config.yaml
head_dim: 128
vocab_size: 36925
norm_eps: 1e-06
beta1: 0.95
warmup_steps: 200
seq_len: 512
train_tokens: 899200000
steps: 3431
Each number is 50 + 12 x the weight over the matrix's rms, rounded and kept within 0 to 99. Layers, rows and columns count from 0.

# gate: layer 12 MLP gate, 3072x768, rms 0.0683, rows 981-998, columns 256-383
# up: layer 12 MLP up, 3072x768, rms 0.0719, rows 981-998, columns 256-383
# down: layer 12 MLP down (transposed), 3072x768, rms 0.0682, rows 981-998, columns 256-383
gate981:68 77 60 47 56 39 49 39 61 36 36 46 32 55 57 41 35 35 23 35 63 46 73 32 54 71 34 55 45 64 52 43 55 45 44 55 41 46 63 85 56 68 41 52 52 45 59 49 35 69 31 64 47 59 36 60 31 40 84 59 44 60 51 44 45 66 44 59 50 58 54 60 24 68 53 48 45 48 51 61 23 51 30 58 49 38 42 46 57 51 43 48 35 63 57 53 51 44 35 52 46 42 55 54 18 69 41 40 27 52 60 53 54 46 63 44 39 60 49 39 87 42 35 49 76 55 46 38
up981:47 52 44 42 57 53 48 42 56 48 67 46 69 41 25 49 59 45 55 40 40 61 49 62 43 46 52 51 31 68 53 61 34 65 55 58 52 65 67 51 57 51 39 53 59 41 55 49 37 61 67 74 63 44 52 69 30 42 61 49 49 36 65 36 64 30 42 72 60 50 55 48 61 25 28 63 55 58 31 48 46 61 46 57 36 51 45 66 56 71 71 49 45 57 41 56 57 51 42 22 58 49 68 49 23 62 63 41 80 51 46 74 53 34 68 43 37 90 46 45 37 37 43 31 24 44 49 40
down981:41 42 56 49 33 77 70 65 61 43 33 40 61 54 52 55 48 61 62 60 45 35 50 62 48 47 45 65 30 58 39 22 72 57 47 68 49 65 55 48 50 43 53 28 28 70 69 37 47 52 32 56 47 63 46 34 33 53 38 60 55 43 26 48 38 48 43 60 45 49 54 42 59 44 33 60 23 54 34 60 53 53 53 51 42 72 37 49 49 41 49 53 55 45 52 44 74 58 61 45 61 33 47 56 44 52 53 75 43 42 52 41 52 39 56 47 75 41 50 68 48 60 74 64 48 65 52 53
gate982:37 46 44 37 42 42 40 57 51 48 49 45 35 31 23 55 35 47 57 60 37 59 44 23 46 53 47 41 59 53 53 44 54 42 39 56 50 64 51 34 53 51 46 59 52 76 41 64 35 45 33 43 48 59 49 64 49 50 47 53 30 49 61 47 44 50 49 69 60 55 34 42 33 41 53 53 68 30 38 57 68 55 42 41 60 56 32 32 35 53 47 34 52 55 34 59 69 56 37 57 48 46 44 66 40 41 39 61 41 62 44 49 44 95 59 42 58 56 14 36 46 67 39 29 43 59 80 49
up982:58 61 51 48 56 42 44 66 55 49 56 42 45 35 38 68 47 62 38 46 60 49 41 40 32 39 44 29 63 49 63 32 61 67 31 42 57 43 47 32 41 70 53 38 55 64 49 49 40 56 26 62 51 56 61 53 43 37 47 49 41 25 57 47 35 59 59 32 66 46 66 57 59 54 50 55 37 43 41 87 39 51 45 36 74 54 50 60 50 43 51 55 50 39 62 44 63 55 34 47 72 66 59 33 68 67 43 47 47 75 54 27 61 46 44 55 57 36 49 46 45 32 75 39 47 32 44 56
down982:34 68 44 63 59 47 78 43 68 60 20 46 54 14 58 59 33 37 28 51 43 58 53 52 56 67 50 66 47 37 68 47 44 46 47 30 56 37 37 46 26 51 55 40 55 54 49 62 57 52 57 60 40 51 57 64 50 45 49 65 58 54 35 20 33 53 60 40 51 51 59 47 50 44 64 39 35 37 25 66 70 61 54 36 57 58 58 73 51 49 48 51 44 51 69 38 50 51 51 61 64 37 51 69 49 36 42 44 60 60 57 39 65 38 38 48 58 50 48 54 71 73 49 51 47 63 35 62
gate983:53 58 55 54 42 70 25 47 66 51 31 42 45 70 34 24 85 46 52 30 45 59 48 49 53 32 60 49 48 77 44 58 43 63 37 35 49 58 56 44 53 47 43 33 56 61 40 51 23 57 48 49 56 52 30 55 52 54 61 52 34 36 44 52 53 62 46 62 49 42 69 55 60 45 22 37 48 31 67 41 55 51 29 82 73 57 51 34 54 48 64 38 61 44 62 27 35 65 52 62 72 60 53 64 57 52 45 49 59 54 60 61 27 39 52 45 68 61 59 45 75 42 61 40 34 57 43 50
up983:44 42 33 47 65 38 59 69 48 34 56 53 42 43 65 36 39 57 35 51 71 88 48 49 47 43 48 38 37 44 56 57 59 37 64 98 52 42 50 53 57 68 45 66 47 77 50 45 46 56 46 59 37 53 43 37 36 40 47 61 50 61 68 51 58 61 55 74 67 46 49 69 61 58 49 66 42 73 56 32 60 55 62 51 89 57 46 55 63 78 65 60 58 39 32 60 45 45 70 55 42 50 55 55 47 55 34 41 57 44 64 45 66 40 19 45 53 58 68 43 42 49 63 60 42 33 36 53
down983:44 57 51 51 54 19 48 50 99 36 63 57 48 42 75 59 33 67 44 60 31 59 42 57 48 53 53 78 52 32 51 39 40 40 46 60 41 58 69 55 45 40 46 37 52 50 39 69 50 62 49 54 46 40 53 58 31 48 54 50 37 52 90 58 32 66 54 54 43 46 50 62 66 60 34 55 48 56 23 84 57 53 40 34 56 58 50 63 45 48 63 49 79 29 44 42 40 59 61 37 55 65 66 63 31 74 45 47 31 56 47 51 67 47 63 38 46 35 28 55 55 41 48 65 43 27 87 29
gate984:53 58 54 56 45 54 27 59 51 49 29 46 60 68 47 44 49 38 46 54 54 51 28 56 48 66 54 47 40 60 53 49 61 51 75 52 59 63 31 43 67 59 48 55 40 41 41 49 32 61 47 22 44 45 35 64 49 51 47 67 37 76 47 31 52 44 26 56 63 70 50 48 65 40 38 56 55 62 40 49 57 35 57 49 54 59 51 55 68 47 60 57 29 27 67 37 33 53 60 58 21 50 51 68 53 46 48 46 37 43 43 45 50 34 42 35 57 50 35 34 51 41 71 54 64 60 58 64
up984:30 36 37 47 37 42 48 42 42 36 65 36 23 68 53 67 57 58 31 68 42 42 54 62 56 44 56 49 68 63 42 63 54 41 49 59 46 41 55 61 45 45 59 58 47 47 35 45 55 69 60 48 47 59 64 53 69 26 67 53 56 35 62 57 67 50 32 29 30 62 43 74 51 59 54 54 48 69 46 51 43 51 46 57 41 64 67 48 25 52 60 29 61 34 51 36 43 46 56 39 47 23 52 54 54 54 50 62 45 54 52 43 65 47 54 58 51 41 55 47 52 49 38 66 48 55 56 56
down984:55 58 76 58 57 38 46 62 29 45 45 63 37 48 38 59 46 63 48 58 63 48 45 47 58 59 45 46 41 38 24 36 44 59 44 52 46 41 72 67 42 56 55 55 57 68 43 39 61 77 69 52 37 52 50 51 77 55 51 49 34 51 41 74 39 57 31 54 49 48 65 63 42 51 68 53 49 38 42 29 56 54 52 34 56 44 49 56 45 57 51 28 67 64 40 71 45 33 42 51 67 50 59 52 59 42 53 69 69 27 40 39 45 29 56 71 61 47 50 68 42 78 64 50 44 51 36 28
gate985:37 24 62 42 46 73 31 47 62 33 71 43 57 42 39 68 55 37 44 34 59 44 60 40 52 74 48 33 63 65 44 48 60 26 34 37 30 58 38 57 57 56 72 42 43 60 45 67 41 48 42 40 52 45 43 53 34 49 55 51 39 48 40 56 51 60 38 43 58 38 60 60 37 52 24 58 52 50 64 45 18 44 46 26 45 45 54 70 42 50 63 57 73 55 77 67 66 24 54 54 64 39 53 60 52 39 44 35 66 38 45 40 53 41 24 34 48 29 54 62 35 51 58 49 37 38 40 58
up985:52 32 67 63 43 58 51 58 46 45 48 47 50 69 60 43 42 48 49 32 49 61 70 51 60 67 34 27 62 47 45 43 51 47 57 52 57 49 37 67 35 58 29 24 39 50 43 67 40 61 55 34 31 49 31 41 43 43 71 49 47 46 39 43 53 66 45 57 45 39 49 59 46 62 66 55 34 31 47 27 72 36 46 53 66 60 55 27 77 35 51 45 55 42 41 50 63 46 60 47 55 54 42 57 54 28 75 71 56 52 70 58 58 32 55 42 43 55 43 39 59 59 29 65 73 32 23 42
down985:48 54 43 30 65 48 47 50 56 43 47 68 62 54 47 25 38 60 40 50 51 50 37 51 60 49 49 51 62 48 52 70 46 37 56 34 54 58 30 63 51 47 43 60 48 60 56 45 48 54 55 31 34 57 41 51 48 26 64 56 69 43 78 49 37 50 41 36 40 33 60 47 45 45 41 43 55 31 57 44 41 56 69 43 34 36 53 58 64 63 69 50 59 41 63 45 37 51 45 54 39 36 43 61 46 48 58 51 42 32 44 53 51 41 29 30 26 53 39 57 37 33 60 51 63 51 48 50
gate986:48 59 44 63 34 60 62 19 43 68 46 61 43 50 45 55 38 60 62 56 35 56 53 47 47 58 73 63 54 38 65 54 44 41 49 45 46 46 72 41 36 63 56 47 69 59 40 59 46 62 46 44 38 36 50 68 42 56 29 55 51 55 49 47 74 50 49 62 58 60 40 47 41 46 60 48 60 44 60 52 72 48 42 37 69 46 41 60 66 43 49 53 61 61 64 41 58 50 42 66 38 31 48 34 53 47 56 45 63 26 49 73 45 71 66 48 33 43 57 40 43 32 60 62 52 54 54 72
up986:58 45 60 40 44 59 45 55 47 64 38 48 84 38 67 76 63 63 56 41 37 40 52 51 46 54 44 55 61 25 52 54 56 68 41 55 65 54 59 63 40 61 60 56 53 36 45 44 49 52 58 36 41 47 33 50 48 51 45 51 49 48 65 75 56 44 38 74 63 51 47 46 39 66 61 33 40 35 34 40 43 50 49 73 65 53 64 48 52 40 42 41 49 49 56 41 37 55 37 74 52 55 44 51 36 50 65 42 44 76 52 73 49 51 54 53 59 42 59 74 63 45 50 54 57 45 60 39
down986:49 62 33 43 45 53 63 46 47 35 54 45 49 32 52 59 39 35 62 56 54 51 54 32 48 42 45 60 75 29 48 43 61 40 46 57 51 57 39 40 50 46 58 55 55 45 62 62 53 49 46 48 36 62 79 48 41 63 58 42 42 51 97 52 56 63 48 50 48 65 58 53 57 34 66 28 57 64 43 72 57 55 51 51 44 39 44 39 48 65 41 56 66 47 54 57 50 54 34 74 47 45 49 48 48 77 37 40 68 53 51 53 58 29 41 78 61 49 43 39 70 35 49 44 47 35 65 75
gate987:53 43 55 39 81 49 38 59 64 31 29 49 55 56 50 56 68 74 70 49 43 61 54 50 54 62 58 35 57 57 54 62 21 30 58 43 46 50 70 61 51 56 38 71 56 66 63 56 66 63 41 31 48 57 59 47 52 52 34 43 38 63 43 34 34 44 46 34 54 56 62 45 62 60 56 38 56 77 51 59 51 43 71 43 70 33 41 64 42 56 38 42 69 68 72 53 55 69 61 51 55 47 71 30 27 36 47 43 51 41 53 48 37 47 70 37 62 73 47 44 70 50 50 48 55 43 52 45
up987:57 50 47 51 53 39 55 57 50 52 39 59 75 42 45 35 48 54 51 49 59 45 50 63 62 41 63 75 65 27 30 37 51 40 54 57 48 60 36 36 42 42 73 57 54 27 53 58 45 57 61 46 26 44 62 59 50 55 49 45 57 54 27 58 47 41 69 27 58 47 49 49 61 44 41 68 52 59 38 36 59 55 58 53 62 41 61 34 33 44 49 52 26 47 49 58 31 44 44 44 46 72 64 55 42 74 53 46 39 63 71 49 45 53 32 63 58 43 36 25 43 50 50 37 59 54 47 43
down987:68 50 64 60 45 31 39 55 03 58 49 37 43 21 43 50 70 56 52 61 46 56 39 51 64 40 40 53 49 52 36 60 48 57 49 55 53 49 61 51 35 35 55 46 31 52 38 64 38 68 22 51 43 71 61 51 57 41 52 43 60 62 00 45 61 30 43 50 66 48 56 45 35 48 33 56 32 46 39 44 35 28 61 36 60 44 43 36 54 64 35 55 75 54 56 39 59 47 57 48 45 45 63 59 49 43 62 70 54 44 34 62 40 41 62 65 54 52 70 59 38 52 56 65 48 41 50 58
gate988:71 72 54 27 67 41 59 30 50 53 40 22 42 49 47 57 34 46 54 37 52 33 57 48 59 60 29 55 45 61 33 48 73 28 51 48 43 30 55 50 33 44 36 78 60 58 42 49 43 43 70 50 71 79 59 66 62 42 53 39 50 59 45 38 49 39 61 46 30 51 41 55 37 52 42 63 50 44 41 58 59 54 57 42 42 43 56 28 56 66 41 43 57 63 66 51 48 55 64 51 32 50 73 40 39 62 31 38 47 62 51 60 77 34 39 55 41 39 44 64 46 42 52 35 46 43 44 67
up988:61 39 60 76 27 40 58 78 42 69 62 48 47 38 67 47 52 40 53 56 53 49 42 67 25 68 52 45 59 53 22 47 45 46 65 53 48 78 60 61 39 57 46 62 38 60 39 63 52 52 56 37 40 53 32 61 67 49 47 83 70 46 43 68 50 45 37 46 37 45 76 71 29 47 77 54 72 40 35 58 45 28 24 30 49 52 47 55 42 52 41 50 49 41 64 49 54 72 46 34 55 31 38 53 60 26 63 48 55 54 29 57 54 47 42 68 48 67 50 61 57 40 55 55 58 40 41 37
down988:36 48 44 54 54 49 41 59 49 52 60 22 47 47 52 33 68 41 51 73 61 47 48 48 61 63 65 49 34 55 59 56 73 54 40 43 69 56 42 48 54 62 39 45 09 61 35 56 42 73 55 37 70 68 41 45 63 62 51 37 60 41 60 61 48 28 52 79 37 71 26 61 51 45 48 50 54 34 56 22 58 35 60 41 37 37 37 53 64 38 27 53 73 64 52 53 43 56 65 49 42 42 48 69 57 52 63 52 37 43 52 29 77 39 62 76 57 46 52 53 42 71 47 41 38 44 50 56
gate989:33 36 55 53 65 64 42 51 54 49 67 57 57 53 72 58 15 40 68 66 36 37 59 51 63 69 36 42 45 41 51 32 51 33 68 47 44 21 55 52 30 37 43 43 43 50 52 68 48 36 42 39 44 52 50 52 40 58 63 72 36 53 44 45 46 71 43 91 32 45 66 46 49 51 38 50 63 53 77 48 54 40 35 48 47 66 49 34 51 53 46 51 55 42 30 40 39 53 33 46 63 42 45 50 41 38 37 61 69 32 40 69 47 51 46 29 68 41 55 39 37 45 58 47 59 53 22 31
up989:46 47 36 57 29 67 41 68 54 41 57 41 52 71 61 62 60 50 19 44 52 70 51 51 67 54 42 36 43 71 66 55 49 39 37 68 47 43 51 64 48 45 70 38 58 48 61 40 48 29 57 71 28 40 39 39 43 60 53 61 46 30 47 58 56 68 54 57 59 54 34 61 49 46 54 60 48 51 38 32 55 52 46 37 48 59 33 72 57 35 54 45 53 71 49 54 46 50 52 38 60 50 64 69 30 37 45 47 45 59 37 39 57 50 50 51 49 34 37 67 64 53 66 41 64 51 63 37
down989:61 42 69 64 65 49 54 51 58 48 62 46 47 37 64 44 67 41 48 42 45 53 49 27 44 61 46 57 44 75 49 31 56 53 62 55 67 54 52 50 51 47 26 61 42 35 43 54 28 57 37 51 43 39 42 69 61 55 40 48 66 57 77 74 37 39 50 82 35 62 37 35 52 39 48 69 56 40 44 41 55 51 42 43 49 44 51 37 31 59 64 52 41 44 59 75 52 62 43 34 44 28 66 61 61 62 39 71 42 41 34 63 60 50 53 42 53 40 47 42 34 50 59 62 48 60 45 41
gate990:37 56 49 56 58 53 42 58 36 52 54 52 64 22 61 65 67 32 37 47 36 21 37 26 44 38 52 63 42 32 66 75 44 49 44 52 67 46 50 62 47 49 63 46 59 51 57 23 48 52 36 49 66 47 61 58 43 35 42 57 56 68 54 79 35 45 42 53 55 41 61 47 35 51 69 69 59 33 54 41 38 41 52 37 38 33 33 55 63 46 25 70 44 69 35 62 69 75 37 70 61 41 46 50 34 53 60 19 56 53 42 39 56 62 28 55 53 54 47 61 51 57 30 62 58 44 62 45
up990:50 39 73 67 49 58 53 37 39 53 51 30 62 36 33 61 30 40 57 62 66 45 35 33 51 50 40 37 71 44 65 44 55 46 47 40 57 46 41 61 56 39 56 55 64 33 63 37 67 49 49 61 46 45 56 33 41 49 31 61 62 49 48 66 25 61 39 60 51 51 75 57 52 67 50 46 77 55 59 43 48 18 51 39 63 47 36 62 43 48 35 49 35 41 42 40 66 51 56 69 68 56 63 28 39 43 27 64 50 59 63 46 32 62 43 49 51 43 58 50 50 64 59 49 58 34 45 42
down990:45 68 41 32 50 70 47 18 62 61 52 59 30 38 51 35 73 44 47 62 58 51 77 24 41 37 59 57 27 38 53 62 27 64 68 57 50 39 49 49 59 37 47 55 58 55 59 33 53 49 83 35 54 44 22 55 45 37 58 49 60 58 63 57 71 56 56 47 43 46 68 41 54 57 25 54 42 31 42 56 49 50 26 58 63 53 44 42 65 58 44 34 31 62 48 70 64 44 60 54 32 59 52 38 35 51 43 63 53 55 60 60 25 34 55 46 72 50 37 39 34 46 41 26 55 48 49 42
gate991:65 36 47 50 40 67 70 28 56 59 38 42 61 70 84 49 52 61 50 60 24 55 43 41 77 47 53 39 51 57 50 47 41 47 42 68 46 51 54 62 50 51 64 46 61 33 53 46 41 58 61 58 59 53 55 73 49 56 62 52 68 37 48 43 58 36 60 58 74 66 56 29 31 56 53 55 38 51 59 63 64 46 49 68 39 46 52 57 56 38 72 29 47 39 40 41 41 43 42 44 51 64 35 74 38 56 52 67 39 47 65 40 46 59 54 47 38 77 42 53 54 39 46 58 53 42 51 53
up991:61 53 36 46 77 64 73 54 33 59 48 39 54 51 34 47 72 58 65 70 58 42 55 52 47 31 41 43 65 57 33 37 45 58 61 74 56 52 47 61 69 46 57 32 44 37 55 45 39 46 54 61 41 50 52 43 53 47 47 39 33 42 45 55 40 63 22 43 68 67 21 54 23 50 53 52 66 41 58 78 38 43 51 58 37 48 41 53 34 65 70 56 60 42 31 61 48 32 43 54 55 64 53 32 48 44 63 54 38 51 49 52 43 44 51 47 30 59 28 43 65 52 47 40 37 39 59 51
down991:62 25 50 28 79 75 73 58 32 51 80 43 40 52 31 53 42 52 55 28 74 42 47 33 34 44 46 39 57 49 58 53 41 39 58 47 42 60 50 63 46 51 34 53 19 44 43 67 46 39 60 54 40 44 65 33 51 58 38 48 41 63 93 39 42 81 46 37 38 54 38 34 46 53 38 31 57 44 34 37 46 54 67 46 34 51 43 56 55 43 56 74 45 45 33 27 49 67 47 66 54 24 64 18 63 47 53 35 40 45 69 54 51 57 35 45 40 39 55 38 59 48 55 46 41 49 51 35
gate992:30 58 49 32 33 52 47 54 48 55 66 30 57 53 52 45 56 55 74 84 42 68 67 45 11 42 45 45 40 48 57 22 37 51 68 44 43 61 59 60 70 47 56 58 52 58 59 36 46 72 65 53 55 27 58 74 32 52 43 29 43 35 44 45 58 56 61 30 60 54 53 53 57 46 25 55 77 30 78 44 46 26 59 52 57 63 25 48 64 49 54 33 36 61 42 46 63 46 42 62 37 28 54 59 62 76 32 45 45 54 59 53 55 18 68 43 20 37 84 61 71 56 61 57 68 34 63 56
up992:44 50 72 29 59 48 57 45 62 63 49 29 53 45 65 55 41 47 58 26 72 49 71 45 43 45 31 63 42 62 52 30 40 48 56 65 58 39 56 43 31 69 40 33 36 43 43 42 57 61 48 63 52 49 52 48 53 61 63 56 44 46 56 28 64 71 49 51 44 56 24 43 52 55 67 72 45 56 69 70 46 34 44 52 47 56 38 64 53 53 42 60 46 47 63 47 45 54 50 63 40 41 37 80 24 43 35 28 48 63 91 55 59 71 36 46 43 44 75 48 51 24 39 61 56 49 46 60
down992:43 51 55 19 49 37 44 67 65 46 54 41 45 41 49 49 55 66 54 26 41 41 30 58 44 32 34 53 51 36 67 72 51 53 50 45 34 35 57 34 71 36 43 48 51 56 76 43 27 63 32 52 45 35 55 52 47 41 65 69 72 68 46 48 23 63 31 47 61 58 43 46 69 47 36 62 72 50 46 54 39 27 42 44 44 38 63 44 59 60 52 47 36 67 69 64 47 47 56 74 47 55 60 56 45 37 46 60 35 43 62 38 44 56 49 37 48 50 43 51 41 61 35 56 74 51 49 69
gate993:38 36 43 44 68 45 32 23 42 39 68 40 49 47 48 53 38 42 30 61 49 60 25 34 44 56 34 45 49 42 54 21 44 63 40 57 58 55 50 43 44 38 29 51 66 27 73 65 23 66 53 66 68 54 34 32 33 51 36 61 48 24 43 50 33 47 50 50 63 49 39 60 55 56 53 50 25 32 65 57 67 65 58 67 46 62 53 58 56 36 54 67 37 38 52 44 29 43 51 50 66 42 49 27 64 38 57 64 55 36 60 48 73 67 72 39 50 56 50 39 53 58 46 44 63 61 32 62
up993:56 45 28 50 46 58 54 43 62 38 58 60 56 66 61 86 40 40 41 60 43 33 40 47 49 40 42 62 51 41 53 84 66 32 47 49 56 59 46 41 47 42 34 52 35 63 42 65 57 53 48 59 53 49 49 55 64 59 41 43 59 36 41 52 55 53 42 57 38 61 58 64 48 44 50 44 52 48 49 55 30 32 37 37 80 73 40 76 40 50 48 52 68 56 69 32 60 26 52 45 51 43 45 44 57 45 50 54 59 35 37 52 48 50 45 53 50 42 55 35 65 68 38 45 34 60 58 50
down993:61 32 46 57 30 44 55 54 46 54 32 49 44 55 46 53 47 18 62 69 24 36 44 45 49 43 44 62 53 34 67 53 32 44 54 59 39 47 67 56 53 51 58 47 65 57 52 55 57 57 58 43 40 62 63 52 47 47 66 38 71 66 61 46 52 60 41 52 61 39 33 49 54 56 51 46 41 63 45 54 56 62 50 32 46 68 76 43 39 40 54 58 66 67 59 60 51 44 56 50 49 50 60 54 42 36 57 51 53 29 45 24 61 50 52 80 59 35 72 56 40 55 62 42 52 35 52 41
gate994:72 63 63 43 33 50 42 47 68 32 29 28 41 41 61 47 52 58 78 34 57 58 43 66 31 56 60 48 38 44 40 53 52 42 32 65 69 50 71 54 62 51 35 41 37 38 48 48 63 54 59 34 44 50 43 56 70 39 51 38 50 48 59 42 47 49 28 39 30 29 57 52 59 49 71 37 39 69 57 52 40 38 57 51 52 49 42 58 61 52 38 53 48 53 41 40 63 51 60 44 49 52 23 51 41 61 36 49 47 53 42 60 48 30 40 37 74 65 37 56 18 48 54 53 30 42 55 29
up994:50 72 34 47 43 53 38 51 47 78 51 66 47 61 46 51 57 60 64 58 54 41 32 55 32 53 50 62 78 49 35 64 45 39 47 47 36 58 70 72 51 45 49 55 42 46 61 40 37 59 57 46 53 64 49 49 51 48 29 46 45 68 31 51 36 54 58 54 67 47 62 41 64 54 42 39 67 46 53 40 46 41 47 43 65 56 38 56 78 54 78 67 31 52 45 26 54 66 14 45 53 49 34 22 57 35 45 51 40 62 47 63 44 44 53 49 65 33 49 38 63 33 61 40 62 32 71 51
down994:40 61 62 45 71 69 57 53 53 37 56 72 43 51 72 41 43 39 60 56 30 67 72 75 49 22 59 44 64 63 68 47 60 61 46 34 29 36 63 53 75 36 48 28 49 50 57 39 61 48 43 70 21 38 48 74 54 47 59 55 59 46 42 70 47 37 52 41 34 79 52 65 64 63 49 55 42 69 53 60 64 56 36 82 70 62 51 43 59 55 50 75 49 39 58 40 61 48 47 59 41 46 59 36 55 55 52 54 48 45 51 45 47 66 69 48 71 97 36 80 76 61 43 54 50 29 44 63
gate995:53 54 71 41 48 32 58 47 68 48 65 47 39 60 48 34 42 51 51 50 38 49 50 60 63 48 44 73 52 46 49 29 53 29 40 46 54 52 53 50 51 39 65 66 56 51 53 47 48 65 36 42 62 35 62 61 58 52 76 66 46 48 34 38 74 23 44 66 54 56 48 24 44 25 60 67 46 50 42 47 54 37 63 57 52 29 54 49 58 65 55 63 65 57 62 68 70 50 59 42 59 56 62 46 17 53 44 59 39 54 60 48 39 55 43 34 52 55 61 54 40 49 36 38 62 37 60 39
up995:57 33 41 57 65 23 56 50 58 31 75 35 61 52 39 22 49 46 16 57 49 49 59 47 74 39 62 48 39 38 63 57 48 44 58 52 43 33 45 32 54 43 58 56 57 47 65 53 62 57 52 64 30 57 53 34 43 62 50 58 44 59 40 72 50 48 39 52 64 54 39 47 54 48 36 63 56 61 52 52 57 55 76 57 38 44 32 21 49 48 54 52 49 24 45 43 44 76 14 51 35 37 43 57 44 61 42 68 54 65 48 80 35 22 44 52 57 76 50 48 63 50 34 41 45 45 53 45
down995:58 51 46 50 47 37 42 54 44 65 74 27 85 48 54 38 59 45 67 38 51 44 69 47 42 54 63 36 43 57 34 39 37 44 37 56 28 37 39 59 39 39 36 47 26 51 72 37 61 54 60 54 43 51 43 56 45 45 52 48 31 48 44 27 58 48 52 58 72 37 57 42 69 54 68 49 33 34 63 66 20 32 48 60 68 61 40 42 66 49 37 61 57 39 27 60 35 59 38 46 36 53 82 46 30 72 42 53 57 56 47 60 35 61 42 39 32 72 56 40 39 47 62 51 59 44 57 47
gate996:41 71 32 52 56 61 53 49 59 82 46 35 48 58 69 33 48 53 45 45 51 65 47 32 34 32 57 53 54 52 59 44 60 45 69 47 37 48 63 68 53 56 57 37 16 50 50 66 57 44 68 54 39 59 41 59 50 57 36 37 56 57 57 56 34 45 41 37 52 33 54 46 50 49 35 59 45 38 55 72 29 45 56 54 68 45 27 47 44 53 49 58 42 63 30 40 39 66 20 64 34 54 34 40 31 48 67 44 49 79 56 62 59 44 47 52 46 26 45 52 48 26 56 43 52 58 52 67
up996:57 61 50 60 52 27 43 57 47 62 33 46 51 39 49 32 53 19 56 52 43 53 50 63 42 53 49 49 55 40 46 30 68 62 56 41 81 74 60 54 55 53 48 53 62 45 45 49 63 80 34 65 65 71 41 40 68 61 51 43 43 28 50 32 25 70 73 71 60 31 57 59 53 55 59 66 56 61 46 32 66 49 43 49 48 53 53 50 30 74 39 43 44 57 44 54 51 18 35 40 67 63 41 45 50 66 42 60 41 66 60 39 49 55 29 57 51 66 54 43 59 59 33 57 33 44 31 63
down996:61 63 33 50 50 48 50 74 73 23 50 46 53 58 44 59 44 25 59 62 46 37 25 59 53 47 40 56 47 48 56 26 54 70 48 54 51 50 39 42 69 36 50 55 39 52 69 48 56 64 23 53 43 50 49 52 65 37 76 58 44 22 28 52 40 68 53 60 17 56 61 24 37 51 44 47 48 53 44 70 42 21 54 64 61 47 30 54 64 62 48 71 52 52 54 42 59 48 26 36 39 59 49 44 23 42 37 58 51 60 54 48 52 48 26 42 57 65 44 54 35 51 58 39 53 63 53 57
gate997:66 66 35 45 52 50 40 57 59 59 66 50 43 67 52 56 68 57 36 67 43 41 58 59 32 33 56 43 64 80 65 57 56 53 52 39 36 47 46 51 51 42 65 49 48 59 71 46 54 48 44 43 48 54 65 42 48 41 55 38 44 68 45 58 36 49 46 56 85 82 32 65 38 32 63 63 34 56 43 61 62 43 43 58 44 46 50 21 34 47 57 30 32 38 58 42 59 51 37 33 45 52 50 37 30 52 35 60 56 82 37 62 36 45 57 45 46 73 41 68 44 60 60 57 55 19 64 46
up997:66 36 39 55 35 44 38 61 55 45 58 37 33 57 43 64 40 56 53 58 57 35 68 68 49 62 47 51 42 67 74 46 41 73 46 42 23 60 59 41 46 56 73 60 47 18 62 47 36 38 38 56 57 53 57 35 50 37 55 37 47 59 52 48 41 37 40 47 45 70 63 42 45 41 41 53 61 42 35 48 64 37 48 75 53 34 51 63 35 43 52 48 23 45 36 50 48 52 30 45 50 42 48 45 56 61 65 57 56 46 39 51 64 29 44 47 39 48 51 45 60 53 67 62 54 56 25 54
down997:49 31 56 14 65 51 47 70 72 36 61 70 38 39 40 47 47 27 47 45 76 41 54 75 54 78 40 54 67 38 49 48 45 62 51 49 41 61 26 32 61 55 53 44 57 69 61 44 50 60 37 63 50 57 79 36 44 55 26 51 56 74 71 52 46 38 43 54 75 51 63 41 47 69 68 61 29 51 54 58 44 50 61 60 40 66 49 47 49 48 59 44 53 56 67 42 42 40 54 52 62 51 53 61 63 37 63 71 58 50 50 61 72 34 47 46 47 36 51 34 48 63 30 33 51 76 58 59
gate998:52 60 53 38 61 42 60 53 57 20 71 54 70 48 35 58 54 46 50 58 69 37 53 55 30 61 57 41 58 40 33 73 47 63 55 46 62 55 38 58 60 57 36 55 40 34 58 34 47 61 42 53 41 51 50 39 64 83 46 57 44 75 42 52 58 41 36 67 49 62 34 52 59 64 49 39 26 39 43 55 50 57 61 62 57 45 58 54 36 47 56 63 62 40 47 39 57 56 58 51 37 45 42 27 54 43 53 88 58 36 39 37 61 63 66 54 64 64 62 49 67 62 57 34 33 37 25 23
up998:78 59 37 73 50 44 49 70 55 42 44 58 41 65 40 68 46 42 63 68 52 55 41 57 51 61 70 21 34 72 61 67 49 32 59 54 53 53 57 52 53 60 45 57 59 42 58 61 43 56 55 84 56 22 67 60 58 75 42 40 48 55 43 50 40 50 35 25 58 86 36 64 65 67 52 59 48 51 52 32 43 45 81 73 52 45 28 36 55 57 61 36 47 48 65 75 50 20 70 38 52 62 44 58 50 49 51 50 38 48 52 34 42 70 81 42 69 63 43 75 59 32 71 49 33 25 57 55
down998:44 48 55 54 39 60 47 42 24 52 59 37 44 55 59 63 59 42 41 31 28 52 58 57 47 26 41 51 72 80 55 63 59 59 40 50 37 41 67 42 36 45 31 31 26 63 55 56 64 62 53 56 57 60 81 46 39 48 54 39 40 29 56 61 42 62 46 61 66 36 45 48 45 48 52 50 45 35 57 61 55 68 48 65 46 44 63 50 46 51 48 61 41 63 55 69 37 47 44 42 53 38 45 64 48 71 38 49 53 45 44 40 35 45 63 34 50 51 43 63 62 51 59 51 58 20 56 56